From a checkpoint of a small transformer trained on Wikipedia: width 96.
Each number is 500 + 40 x the weight over its row's rms, rounded and kept within 0 to 999. Layers, rows and columns count from 0. Numbers have three digits each. The size before them is the row's rms in percent of the matrix's.

# layer 6 MLP down (transposed), 192x96, rms 0.204, rows 76-98, columns 0-95
100:497536557535458511494510494479506560523441518459396453511463505442505508436530477485514506535564514392518390525439491453456539493448446539466499577512573483547457556493501510513453475493517447506550525507487619519465468460537525514480546456527489548529511510519526514539511524521533475494
100:544490590445538474469496581488558514459569457488533441508534461538504434481473513475515582525432445532536463460510480490510525531502549522459536454487562571478499570495518514487543510477481471508480504481457526484507539493563459527436546431463511548464506461536525501458442581427468568485
096:502538503453434479440461398505401443497533466539454504451505545484456515548509517467428513499537517460530502531448477498523475527500473537446528492513428514473491488514541473491485510494582453499557461445558574517429493462454551540465527459560512490523527523454551556532548448474577510482
099:505485488489497482527505438520555489526483451475498508458465487540521503509544486482498533534526465479454465529569468502568493523501565570494554448458489468547545516410527458532482459481458490564548502532490475510468532489540493421544474449492543586540551445542420557389574438471501480519
097:380480565514420486484551519487488514539501479473506538527418428528561498487516485514472465542469499489407519512507552533386456528448547473511491465528498529528575520480523503485526491466485527490531493572498527484522524547513488531522485493589517577549438486551453432538522486528526475456
105:506514485417549467520342489513469548416511515565463474514500508493469521544484503509498504497540532501509485456526503548495519499481504445465479555492587551429520501456491510514540464475551504390553516485529512446531559503514534563563501516442489490503461488555559561553489515560489501507
103:436550471534476447458429465546465516524534496448510481485509500515506472502452483564606509477580524482518481432458515511438463451517395488553514529493524545575448585522519511438441497543505478485512522507515524488442497550467527494518527471539502488503542473423552500548525557466518457572
094:432519499483454466516532509539442521535492576525535496501521526466561453524423484539478525488508463503482455478539475512468412480513481540396531519444473506491456487507469503427402576453506529512528523542460489453518486509496510474497430413437524457457460510496462434466537443507483436440
104:391452451490514520490462491461475560475458471484496456510473505549528470442528530552497491551488511552525523467459469411559526491512558461549500478545422487524470523431556482414448422517493451474522461471477475535515483479527502490473505496500466422552545497544495449576452557455505492434
100:514409430436469484499467563526476452527542478484553483480528564517476475550471530467545495449537472516396511495599522507455544515489430489521520549534525504457396431566532495524497533442593548438498488529440500517535454485503511488509548507525496516490549522516504467522481433491492497518
097:460575475452521492514485492540559490530456449520460503439478584491491527512503534449439573503473527470406455531517547487494479455524450477555468483463507488455485445447535500477540471489499538564452421447511556483544503512512468567502516514443472561566454540461550448542575514499460534455
098:490486460477511497498551536453475529529532550479434516513433487519401523516541497482483413476516538472429488504537567486505510464522477486518560464493487406497451487501554477494506478503497544477598492523454467549574511471520464538455493552493623444485506560502527543550543479529558528558
095:558483611519613483522552477498469567523522455391472473543472462459554488518501495455497521519555527501510505467546496517539505449501507487437521491583565535458454508490554596469524455486543491425451502512468538456545498506502491512435511526500490448531505521551550521467516459510480533454
106:533508520560482494482444478547489439492467499496489535464485495457526501474495456501513435506494540513426442458553491517502538486485571511511576475449445452445513495508503429486458489475509449529513522455450535526473519478453490502544482511481508439512472516499515423699523539450522467451
103:515539469487489472538408514499465543575522543507472480566515508494491456480464513529514545553527529494422535483494495520483464564475477520447454474508535457518439396470488496509461538392416509520464491475532491445468535470548509472482486563492557562433465434546451507433506466471446484520
091:464522432510466471480516448563480522500530449511465492472538462525471548556530554501483519467485510547456547601539498558548486421486443503584563490481584531467479528557545557504564440519538515480486523537567464526612428459486477521434532520515502510474486486475496506540504519501516537475
105:494450548514495445476528598522470465472497491524383505531457503481507523477513444462479461460478526441454552469554550476467488528489565451514526475512495483457500551582458510528455526466530584475502540491477426480427544524508549500499496508481576428505473523472481471575473592499517484452
098:491576483555479495571544545506480469492474589540560444489553479542512526473472534484455500480485538490510607530520418477512526500537470444495558496510506486489542506508501442575450499567447496517515503539527472534553443542518467536532504414506536545515520489598499508523504469546572483578
096:569514540550504476485470483436551483534511479496542506511483495475482508450500476457538468546525550543498502529493505416593434531495490487523508560453542557515409500561461524470459479437511489508580500536521480517465514538438512505493552549519488493545533562463445545529602543576513506583
106:431543448558559532465360486562518546469525523427463504545520503474506523509480555450544467538530503540545444575481443471488482504476488483461531463555476462503460473543473464495561488510511495539492483443511507515591502481429481458527486545536492570472502486500557455484550469435476491454
104:469535461465470473494430484512417518527550519574495478430419500523484459509522518472461472467485458559524507577535513488472468530444435459499442519473479509603542527509516421486448456505498514481475492562461521484434502545556555503450484486429519497489494460621510480493533477543469496458
098:444490505491472520564378444506474538519521563448485518500524449543504459488474514541441453547506491537496478448491465444492442506468508535485513448441467548506446471496428524561456525512512483448508480471545521477567547530439585454524497558497440547455531506470479528449513529537465446581
099:410518554500465522405495456479544485539523455471499468494518464518459529520500535490549481496501514542466497477447499477566492517491602537544468476505479523540474555518488491538462522555490467439485556501452508519482506503485419554474542502536513492534469505506477488685531428495446521506
# layer 6 MLP gate, 192x96, rms 0.212, rows 77-99, columns 0-95
100:476588492416439473516476451435566493495545506522452514516471487541527511499518455494580454480510537548551495516524502497524440547562561539528563503490443547473446486518616519515499459544474529530530534442545527524466495494532513463475420463481503479507507509458450540509473427518524525405
102:557581497549409462523491528412458462532516418506520530556533489452526498466497535443523533462478455426492490536487392558484458466473602479516505508461556467449558516514453508563507488457452516527517431532488559525535504533486498572521493484501512490498536532534453467500516505517472508559
100:516493495490556484478512434436538504547565560609516496534414526490503507518539499533481490541436495547441519456465446522511504497564448397495510478546461449473581491521472485541454457454520471501540511481546517560432487529484509450533471523543500526482487602524513495509457471449490464562
090:529460480513533542437531531467466472519568460588524521503499550524493492431515516454511474502430503564532560532504469494510483452477492516554459477556490411531470473518458506481469560506492569505560460528485477499534536516460422536503556542480525434502567562554498525543541567421413489509
097:522521509521516498403561504468507514564492432543491412487509504456547473449523556496464552591503535523477507486471526532525480533511535495515483520552486430464483561487449557546517452522529476426441485417525507508541530482380503546476490563482491581536501503494553508559521542524534521514
094:497490460564449412457484492519456541472453514475469443569499526533502537491527470484547466526535474428568533592478510550495531446579515474608503502521417472462455471500476557494499501475501482509586491489476540493487509482476431527496475448491561541507505433464545557544476511432468514492
090:493511528508495496488544425536537476399541485483497465517571527511534498527486509466498485453441541437486448508437450517470544524486530529554556516451460444549485471499528539562557518409501517559502513437546445478535481482499513493500491538416609458527490447530533539530496530532408491475
109:471564574555471434482509491482486522497496507510501429542573441512471472500518433432507489435509502558498430536402487533525490481504471465514489500514516497546498427473482582495537435455566519547533459471555426537527422546482515501507495564584463455516473520565507498514501506501530530547
100:444508485471426488566421524477464474476536460479571560518504532476500467479541537476540559506495474436414442481418515483514505521471492446498502487482473436445476438466480457452516462474487445498499532528496455495568496532460525472472413474513614477496530476609529512474475511536478525508
100:583476495471509532461513401560508443564524485501510501474454533494518540511509514500539530503543468501531472422495535547494500493542547526565510533499505482519560518462447523540596431475485574494543456478472544536370522468457522522454526492506548533441525495529432492512449518473461574505
101:487507472449463567435497435483450480505479482515521555544483491451510488497563564463441524488475438495487449478500552518541481497465601494483533572484510462537502560502389582482483553508476517464485520508474521490475462572504397548488463552537573518520491530520423484509533512531469535460
097:531472561551470553486455494538489564506560500446415539493506471514583510435499529450515524549534494424456448566527500475503459560575462482506573516508529445564451441494522557506447509510484535503456608516518513460470463488458509515523449507518555469531549518524511518477524490571469549490
098:441534537526533600457519567478511497501566445485538480545451497541503465506585526465497527468495496514518552458521436502427513558540436498512528498570550501422448538454474528571479450456461532525533534531514500457461448490386476541501521525514538447566503491545483505506468523472515494539
095:427510479489444457506432490504550523495504542494443599442454528544538408471532520526447479522520591475463458480480526522465505500505440526551568420506561499447529498521540538516515532522487518575531541475523528517486538514525539620536496532459534477515506488544544516527550477504559482463
090:509450508520505455508368500454486500466516552482493505480484511519476486415531511478441547487537521482480540523421468537532518437529483554497541516521454536481472470480532444526481551474483584481593514497541537512556529473514357460478502537440475474497487438460529533492554466469489538525
102:564488531498510525418449508522466513484563512538514482524487497488483529449524580496489472458493456435504468470445626478499470452521518451492554490525430504464455488514517479535497446480453499540448538476540490460506427498490510442540554479567512443515461417470498537451586481564454552530
103:476503507516461525431492521474417499439488478551478502458490475451460497500531538524467524426522520377418486465491540509537590524485558440471547536576477492557566467503525549526489461478516491551534494470492449509491505473528461458464515557590534447491522477497479495477556526474572444470
101:448595482529523414493490520454493440525509486526499561461492472497518443503484528488468509542538476495445473438476537490509489540438542427502554452563493491548496506496553496504500461437480563562499477457481546491548536453409465524430567550452499501537528406554488479532440509515522562501
101:472548458559505513489411515483488531455525548541516512438457456481485513449531631512529500507528587548420512473449531509501530515473497468484507456515520486466521515535483423493522507588526509595411509515488510495538507436490547476507485569527493554490423454549492473519510443488467534523
107:550566466465477528449496514410487516437430510453462525475521519518529492568485547485513492483463488583467509485437448527566451546440474525499547563503539521473507480481576494606495416522492523508546569449548539495454460568475523502458472566482551479464506549489483488506552486513464507487
094:516480506528492483474532508435611509551537517553545461463391502451494496504554575479497487478479481525493494458512492560509470571475474425494533554520522476517529475563485574503443533498492547572541422440486451490487570491460526548465562526484470517443480461533451448518507447477455525506
096:540588504503481486484501434488458441461549444589526535467490527477474546465556524518507569551499489528432497474510545508429510462518477510529474494545465435526494473458472454570570497477565541532502497399433492514514475522472550467418499564457551506497501553520468532490535542493446537542
101:482507504512473493531520542492519510465487538506576510549454521523444473491585494524502553507439485394523435473442489476511448412445455520557554558459508455523505503501401499437506468473482512509514503483532418536554442504551462484537462465454472532485600452534544483514465510555481513517
# layer 6 MLP up, 192x96, rms 0.207, rows 77-98, columns 0-95
100:450484544458447480497517479471491490496467462472444454529522496461564488534524472530519578453558581484465580502488550466518527487564495560527499445543386495540518501460500584461496497461440495491573484495522458446439457507410526450455487520467497505464544555511508484489423455478507516535
095:568485487479551531459498490486447567512541487493496535545445476446477463501452460511565420517551550548461559515499538518474490431462570460512487478511519494475473560447493483574514466466494479520508535456433488502405504499456533488525480552520576536477404473540549543521480597544490481500
098:561498443483537508544539540584471473552476456503552550568480530474529542463463483495451534489506465513493506477448507563514515463463539536485439432569506507559499489555470500538474486508447457535498555484434543502435526419431417514480460484574575489467542477452486460508571534510499509465
094:483450572526486415447462539488494508535537486512492496564548519567542581474496457497494468478474480516482527511511514479444544467485474541492498550454479523471607488457509509521482515522417542401487485564578476495457465455550544516524535430472484541525530432431446480457461505514444498466
103:502549524500476526464494500435459571449490528550551479513506457516479477480491409463547460530471487466442465573536553469516455465500468465440486393509525577543474465449468553476557480463474603501484523503549497560463536536568558449487530496539510469473416517524496500467490468478524533504
102:523556476567562499463483520495482490479530488578431543512530503457472494452500470493509503508513479485501455534492431555500596523506433483459471456505453544393446488542543500544461559482483485521487488623528501445449475431505483552558543468484496394504486493527547518474469493510477510541
091:454469477477431451534509528548554490435473493442437473507566520524557516561476482540508541513475543456582530487434493537505461530429508581518512508462455517460465470507475530523469434467515477572516490481475455529486517491523531529531418474427570450476445509490436478464466502505422465435
108:542481474499516507544471551456502504442482490447503516476551523412510508537476470502542571521557510520460470453543473534559502508473562492491510527559485513484437514478520457488493429495474550556552449482541524520476555559442478495445462442463524516569559440519492617439539568498426494515
101:477512475495559546474541450505523619544524550476514517457485521484514470511556527465526468517470585503490520496546530495442527518483574578537514471519501497513551506519476444532470443539469450440509502538482439455539486436463548531525560579458511446458496529568495533496480573592546531502
097:542484509496485496527507441497505489526447459561542580523511493503481520469455555541517557500493554486493492449518559462548552470542583443607505498555454479522474569511528410482467537453502491493502529473413460473572525476553482493437473482577467562538535490483457568526470465479510470488
099:507518513526493460570469596567541571528499555541482507475481485525477492496487442526544459490558526578533524525471490569522530507482451469534442493591504478537513456536518498552529473439574454554507515468498480455531549442497500510519490422487547517483532558571509543475524466490552464399
091:442468488545541481465435447439547493472570459515495488488465525476574482463512507443511482498478594541531468569517545512494453525599509520575505451501474462472503428537554516507463576552511477521516527549590492511534493507452555521550514525451496453492468499525515543471521411519552539510
101:503512462499484604486538567469548467595494438484476510515519562483501486474519505512473533523504461516497529460550543490460481465533531450560528522443546414524442493532470518540400546504426498424521417466458473476515513514499492447445490458498455460472520515562541523482517482562513455568
102:474543503464432488485543447539466456466504495484514595522411511459505496507519477520520439496469557455482546427511540517504611534558489499445518503491439541528542564449530541483515468477499486534466528582457446499472499498439441508441534523466471514435471432482469476567514534574518515502
091:475500474482468468541509470579479509516575454560517512466509519444479533508471540505463510525448500494426458501530449539465590569482502484580489486558535542459430546515547516488531515438448550495475519497513545530566544479448543514483491450459421443579600530520444460516502519476500503514
103:481490493537489533482545497565524469548528540481492506442451477422403451519550495489454608581519499485470544471516495460501557567491543583482469557498449483514438509479502533520492552480494565481424470494445484521547501515530387514467499511491467528469504527521489583507471456533526540525
097:523432457467519486478555449510499508582511476476533523571466575437551517512524482495564498560483607515465520579553453535540461535534477548495438542530453508517468514523432568486524510510507473523505542469481503474491493503442482542535450517419469477513500521492594475579553489446488528494
094:488548479522471498531490468448472498519392470422406524512478444431447531487515546549481505510456534551539499445548507484524435510467460487508478543541438485501522573550508505473460481444491582505513430441525592557476482500542494463461496552492564531532481477416488527510511513519449508515
104:537523526476464546584557480493504502416498479491458536454514486475469500436461465519521568513450531536444525460541468487493545532542542510507517538461486475559466506526563535457629471517495521512537493553537498491484531563468489499450493451452491513580540475466469603521529572556472477447
105:621520501488535487563466597478585536542467470503506501522508500506640442500476475501529503507470476492500455468564548503535479528506530461417516470488552526503447514509466499492467501513517502494544543538453462464412533519556456553504521525529578532474442436493480527519499531548498487538
099:552521499526524495501546491465550429503506510499513479443506586468503530430466531433530484540502491531500552530545483418501503465444605432443507489514496460445537487545589503481447520526522567494522419468473540507507532535429469582540472464469508484470534465486487503510455597498549505507
097:489467505479510465504503467562588515567514503508455498470498499511502515463434514518487510449572550496451490499480503524471466493480521528475530455558478486459508498607528540524454553547542495479399500454569600460520480455492480462488556503596497561496550432470435486548477449554537503526